Weights of a small GPT-style language model, trained from scratch on English Wikipedia: a variant of Adam for these matrices.
Each number is 128 + 24 x the weight over its row's rms, rounded and kept within 0 to 255. Layers, rows and columns count from 0. Numbers have three digits each. The size before them is the row's rms in percent of the matrix's.

# layer 6 attention key, 256x512, rms 0.0346, rows 184-191, columns 128-255
098:109122110142117132156157122158146154126149130149103155145111092116133123125116122174127128148146157134137155139136129133110124136147085147147122122138163137117126104129245146183120095100151121141118119131130113161102112122128223144177143149153135095163121140105122123131155158115124101145128096104144082151094162112132107118144136116132165135094141112133078118115178101120150097087144
094:105166171137126110125144165130125098103154136129108112166130098135096126130117136160112163131127147141089108143140121174160118098114138113152154113113137162107137106142057133121143177099169122146154131125124115140160166143113064069128031119141122136074125085118114116147078144130139138147148151138101139087107108143118130115113170112156126130169081078126187121105103116144128123140175
100:164086119110123129131124093093116126149120111142115112119119142141126147170167148088160120112121098102164082121124129134116148106145132125151144160190129117121124117119043110094121130119108153092105121122117073114123140122214210141153070136129136153117092151126100143141118168083139130091115112112168175114144103155154140132106110140106114165141126170092089143141153125145112128159074
103:118124121126115126135152109131150121121114100128106162133106120156114113112098128147138146134131105124128154110112103099101124161103117119123115129154130096127152149110251123155128078140103109114113113127101131116127108092132127159114255135151119150154107107148144126129136137142083115123133134133127109126117100150135118116131132132104114119128122164135149105135145123110089133155099
105:120140113137110117126117134159125107102106111110137123132113118127129135065129121139094141114135115141138149167118106105155146147126130149124107126117128126124130140117255137121113086140118116102132099124118154119116123153092076166141255107118095128156100109130135097124149140117118134102120115127118132107136127111142099132082124122117143110155144119139135145105085121126133125148116
088:116112137137120121127117114121094161125119118132105162123143161105154112129153157129132112105155137109120115114142166123134146127112140120158138165103101112144138130137235132076113145159124149117147111120142176130124103145145187148118209137097174135132099128140121124143144141141133122124143124145131141102126176111156160105131113188151146153090130161149103140098112117149101106094070
094:115092107147144153147146124158125166162092110135116106110151117109096101106149117164115105114107107118127126116152138092118121146117148113122132125155116148154116143125246105145149063127135125126134124134112168131115113143155225195100255107144165101131134135166126109135147165141105146126101117126128123140109122142131136138111124129115138146128117122110087124127129134134126147121146
108:126120130122120137141141114137113127164140132117153110145131147137100141165112115109142112125121119110144088096114124142112140122110134160124103122129140140131135112102000102126155152114132157137125151123130119120134106128194170097116000116125140112098104157129137130147101126142089122137136105122156148105104112151127136108108151142140146136137095143119125118145128135135142142104151
# layer 6 attention query, 256x512, rms 0.0367, rows 185-191, columns 128-255
088:138118132165106139125170122151125132090140127143149140067180138107155131138153123109190115113151150155139187145142150124124159125137058173092114152139106131132142132117132129130142117126143117064110113114160134116193168092102125156143121136145100106137153138128114115149135095118138140130106061161162105153125081110156115121133140136113133096103126065099144124149110123114146139125122
098:146106148129183135088136155074162142135107123158117074153123137151121126120102159107130107112123093109124128127118126150128204116137188102154140106081138139134107102097100141092073105152081124124186141178119108112128118126163109110138131128138103149117136160126173145064158113136129117144062134120127112104142127106112104079107104152132144128118120192146124114145161117120124095139130
093:138129179124164130121103142112137129126131125161093120104125136156130128125092084097105104098128107122133085111135094123117127129123152132130157136137158107130138127097115102147133103128113122123116170126200109114122105142149154120184133112107110175145121154107139071101111156160111155116116149135154140104162125122093116113155120151113167133117145132169141121118149160128084126139119
095:129127145115130125105085140103120147130114137157139128096114173117118137112102131166122125152075118101110090081138140118070124125128155094136162148129125109117126160129140156148127131144120132099089136114112145137109058126106150134176122103115156161120089110110135140138129175142137158183114107093173133150078151097143087104133082110127143107111119140141150136132151103096089160114109
086:117145134158122098153154117052148128134131108107133091120135150151145097145091129139115126145131102124140148110093112084150160153125163095129105131076163097145198155097133131158116092131104116114136145130095119126147136103161104119141096159121110109127106154173117151180093122146155168143104122089122108154117112161123144119095115109124141104162146124121130113122116096122140121107093
083:108144135106096103117160127111116146135103175127147123164071117130144150128130120088106146131137123147127139112116143128117162094149121140100111122125108087136142156087100121139106113082124137154086125098149135100164088103151118124162114139135129160105077166060114101134171151120153124114144066095141128111100153171131162101144115102173088137083159134156124179134117083136142173122133
099:139115172127160122121114125112145126121147130115124117100124167129142100121131114153155127119168139142125144112172147161101147097096156130112124090177098113090108141085106141123169104105107134145108132155122146132145125120119102166126125122134106097151145135145166109148141165106138124103134148146125128112129141127162094092125162145153133123092117128140125168106121117135139132132161
# layer 6 attention value, 256x512, rms 0.0374, rows 128-145, columns 128-255
148:166095114153088118115170113151132135121108159116130086107186122125202166145124121181147116124152131100189129161123068085117118140172136117158122131139159143100142151134125127144105108129128100126151108103131150165123145093118130142093127110129096122129160122113085129119109105099126110075136114144120099128050168133155094178125135194073158151116143135117132138124118151129124123123153
145:124137124134144075146135165131155129096121138134123111102053092107101128146123167134092133106122122117111135138137106136114143100097147135093087189167136161135146164113125135109175124130109113115125148113116151114107133123123117144134122103099123132148155125154151140112181128128134121160122076125173128129139122121142091178115085125117124100100149145121123123135123127115097149140133
117:107118128122159152118138130155120128156127113149136147150116155105119131107160121128136119093129157115094132081161185159121137076137211155118102130110147050092137145112114103159175109115098128134107158149146128129152093128124126123132128157112092137125118130119135096130084154151125165171148148109079139105146119122107162089141141162136120087125121171133141078110126163142136142149117
127:126117149134175110121147130099153136164157091102138115145138113113202105128131085103130139116141117146124130150105177122132113115100125134093114095159130164140137130134116126124158118135135138086063125147122073119094153149113149157118133148093120139116075110150180089167120125124121076112125131197158139101224119140106107149177126068140130101128151149126115148120100116159158147133114
122:157113152140094089122123117092137130132126111101100114091134138168115111141112135121120126140147133108113122110146100141175152138149228108123130192118171155100137137084143102149135145128104123140114171154098149126128137145108133130171128108123157115134123112110110172143177139123168102146136036119104134120046135140112158133105114148093130111158125128177146106132114119122107088110097
125:114154113107132108144114139127105127154135131140076127101107141125117198138111162133133134169097143127125142153119069142107141128093122151139089142133109142158117128108137167107121135140158112107152117115109109126138151109159132122143131116129137141125141109141141110091205121129163124112136105126152136145109111113151126147175143145127103104137164118147119108145148090122119138170149
120:151129138136119141101120126142111117114149179130154142125111134144156131109148071157136130119105146140192126137117106087122047097208108139135124095111148100090102122163116114115138144126134118157107103125119108173132131134130127140128138123106089115129179120140111095102133108132133144084150107125132141108114128141127093145147171172131151148133115135112105122115125143111154151140151
139:086128085150092190097124098146093121145114094134149110163141120139091113117082087148135135127096131140141136145101087134120157171150160121135167140109121115149126101144122141128058117103097139143201082134136153127107135153116117132106129150159134106112130103120066120157152131124142124121171148146103117165080149140133122128137048139100129123156151115121124113148138150111142123120114
123:104150099119137125189135131143112125111136102156095112072102152125098156136115201116104133203081134128124138151130115125126175157127115109133119158135126117146143123094127151131137126162130138101162108117125133116136117148123106137124117156107144140155109136195131132147125161116131156153120177114107134116155142119128148130061140100152112105105125130125137146120134115103110154167155
132:162127164128067122110152114097153120116126114097115131126193102141174092128099061127126137030135129109143121129106097138167088132095152139117123208131172120120097090104135135134096142090101142118080144162128142144128111160114144151116133111143114116125124142111093199129079116141121148124138109148126127129055148163157125136131097160112143133133143103145106119098131136131088135100092
126:159154112122118145104137111139151133126140160110139128149107139130126130105124093139156149082149141124184117123130099108121091179136077131151163161153124126094099088167133138144113135124126119159122101110130102131096121143121108122129130101130080130131178131113100146141107127129131114055152136147131117149115137148150101145135159200078144139142147149132112139147121143107114143105128
132:183107145150094109106156124120158125066132197109138178073159122113194058123141110135133130126178111125130108129130099114135127155144150123143120168119155139094146129108128122141123129058158110138054195154107134149075121154129135133131136089119123120131141148086083174074181109142113126099133082127113138163093141110107124115136150149119123119131132121146132142136112123143117103094086
111:136108120140109151098136140109093150104127195100145138135170110095125111118096108115133134104146059137159132113109145092137097157068144116143103171138126146106151132123126147116112127122135100132102116131118118142111128125110137144117136126143107116122162174108131183100111130149099109100112086113149089170101130125135109145075135140097152183104102111163133176182116073096112137104134
151:146134114119103147142127118127131137113139138136130119120123110119086126114093123126137119109114133106117110118138129155156103168147129120141182116124144131103106147121137104115106125134126137109080139153126132108122110109129127136099124125114133180137165153056073222137124141141133180147123145117119140129130150134152160129116118125130111078142141113155130202147132115121110110113103
129:099103110132112119158131139098114122171107076129110104140143139113103163129097133136140111123131137135129116080144118144143132137080081127148140161170095118120146071111125184146078175160153105156128106130126098110121119115132130122147133164175132124131083157109191141090094114136137139124104111117106115133143107125125180122112126119106143172148132132182126142129113059146139146099116
124:095157135107079158111128110118110129106099066157088084152088099115068130116108177157107133122102133118088131128112080130138152169124155150127139153110136122163145131119140175110103134163116130126202135117143133097171144113108124151083127135126174175146140142128128116114164119136138166137119149149110167167128118126102130142131087133116127157144143132135147128110140121112085153145139
127:101118135136210101132114091120141152164139126113132151170143126139174111108132145128144147149177147168146131119137205109144102113145143161110137097145100148120119113143121098133138114079149165144093109124120110130122120113131142139119138109126137120137133095165125143156095140095155089130142125114133129060153133119137121143101161115126123100101099112163133148113100186132147118145103
154:129155132143143079140107127113189132124134121115101145127109141177118105132138137150134124146116109161125108142135092147136164149141153133113135179128134167179131155111123139111121134094105129118190144119119134140132134162125129147171134120126174110138118118152064145188196125114139075145126092126152131132127131134122102125100123023121116125113119114118135090142116136118139121095141
# layer 6 attention output (transposed), 256x512, rms 0.031, rows 128-145, columns 128-255
142:121127102116145125151118099107127143177099118153145124145136122134085107103114164106101146139135135127116120092118164156116142132114141154115137109103133106148123101138132099119188113111094133086134124172168137142123141132143116125146136130100119157147140095124213162131182142123093131123128139126107131140159111126131170096114093132135098143146141088130114108115118143087108115102147
142:126131158106061123101178115120127134139131160135124141144146121074159128078132098120144108125143134154159120155133128151151129109138071130138129135131137105135115096102124128127101109148161126137131100100128127126161088174138130129146120176153103109134125128165115134139087154145148163144149128134125113117124114115151134101102133114123144131131118113143160111083121131147145111114132
112:139101129158106116126145142156112103140153113090091124157130096130164135137132147125132104154095111143133130138079056102121099182132106108172147133131110194134127149140131155105068143139141124127134105084117119147122165103131133147094132109143144123120134120116056107145147123149122118106118090106161129153114139137109099150104139110156124105124152082146126174136121162137148121139135
112:128148137139095151109111114109116121056097126199120165104144147139086146130104163133111121109117132120142134134186134142157127089121101113104123132135103075104140155105130157124100143152118112153126131132091181114173110138127133107119120097119124094114136143128086134118093141096142163153135116127078128149116131139137143103168127141116123116119090123127127119106146097138129123109134
119:132109123161142126124124146166086108090134156111147114130091115096137174092177118118140118152151132139136123147113175146076117131115060128127137080134152125157104088102115157103115125156172144125121088093147106114133131117143128145098138158132095138129112109124139124109075136137131120142129165127128111113203109080106115156127154143097123106137124164121125106127184136117135127190141
125:131120153089144134127158137132151127097158143113161110143150113091144112100099103142134114100138124156151111153123173152128116115126148120108126134165156120138105097091121122153126097119124137157098142121117132103130140116117125141144124146129107108146118133093121128138084163127126105130133152158095112103182117154131140131124155127131155134117104131155137111132129135102132101065127
116:116112101140143131162150134098149138178118073132112091144150122142126145122125175119110162147140124119083126108098142141125164157112168124152136121123127123157135130124131130143140121103101108111108125163159142163121172108127116140131129129123152124144116136118150158153165149091127093119126089104109144155098165146127151103117062123155078125139122097147091119128127129096124155139113
138:098131130098159103123117150095103125139117149099121107136101119153149118141132123090130125098155118132103123068132191124119124115135140145147143095093137106093128122157131110125173138099138126137113157151142114135101117126141118159131127174115123171119114103173220116106108093159143120143112177133163112084114124129152163125135132148086162162144135119120102148107125081140102121135113
129:159171115092145088135141121113145158158141167096138147124149134144138098143113065148125136107129108127145121150130116124140108110133154134162137135144142128126124134136126121147118124085140134139144161141092092117100117145137112102122125140138142092147117148069185137121173113144141123129123136171155114123088076141128110122133107121141183136117154113126124189112129142118144120111116
127:107088072147120151147111123171124137152105122157157130101101109122118165095179181114144132158147143131117131092117128137102151138133096131115129102156122155157143115148117117097141126148176140148154083092166096141127146104136131134124130114116133154142123089130118107128146151119119099118132115129136161133176127090141098136123164158094094108119128176146158110151135184157152136209159
119:125129103128118127160148127076134145192124097130106114119151144121136135132183170125099124126142143136068132113114147133145186116112161128152122106124094101177132118124132124110151114147091122106108128158108163148129156112145131136169136173084174118132113125161130138145117142101125103129122142131117148112116180153099132114120086142151089121154124136131111093134129136092121127166119
133:138119124159108118137092111116121112167126076158132098110099141139066167111155162129094146143134130085104130118118178141112173127149103124114125125103148121163133114113118183085146112200117123099135040131137126117171121110129140107126128139130110119142126105212170116172112125112127124129129175094114124136169133080119100147097092135125088129160124151122116029107139131108144132207156
109:130127166098114145133124144109134117134094101126126131119092138145121116109143133117152116118135146089079148115158148120142174114136128143094121117117111113139107109113119113078145101174130126119124131114117140121157091138125130122163138137127112130130116098162139109119084142125123135156146208143083132104165134105114099140116124135133102126143105182102155041119127125144106141146130
146:129148123095140160139108116127140138177140148145117145112122121147096129151185126127119132129114139130092129097110097120132170149121139142170110155127149151170152107121120112138171132146118134099154145120104116133092129146140124113213126147138148119102091116202144093126138111155094116150127148126143123104099132101142089168100130135113129148149147152113128059139130189148135131192134
133:143141146141185141145086160131118141078144157071132141114117156149135114143136105141137126108118127147118144185154108123144117109116151130111082127157104151128111141111117109080093118149128151128125167116070136111130138103125132122121144081109132115133103127087052108132102144143108116111133140168115134132194139159108092154130171147139107078116117149117139140185174157106130124130110
135:129137144139119103143119122102111137138153173102148166111130159145156114120157086108113105161125114147127117110141135133126102099152128151141118130125126079150121097153135118122152126098124141151128172130090148100090118151130116131152132165111150152106112111154144111146112092162139148153139146120190100086156134130160134133129183112140157131128134097155140153123137111139124083138096
130:132148099146118120116152127142114120115093130137101115140123113129088129138090146147136125098142120132129114108117107121112134144097133116155157090127100139102160186114134126177125138151132106115146104148163117155148089135131109137112133094112137119130115149086128136096137136082126139129113112150102131158053120147138125127141088128131132130124128139119072177119114090139103156116147
146:128136104137111097095147126118098110102124144138142118123137119083153114126110103120118123141162113128144113113117188125111104109139088125098150094116172104070150132115118123143126130129179133131135094120146116115119105133134117135076131165127107136126160143133188122101108135112136145132123183146142131093128109104141144144165111159100189114155120169153128155129132060161148124141125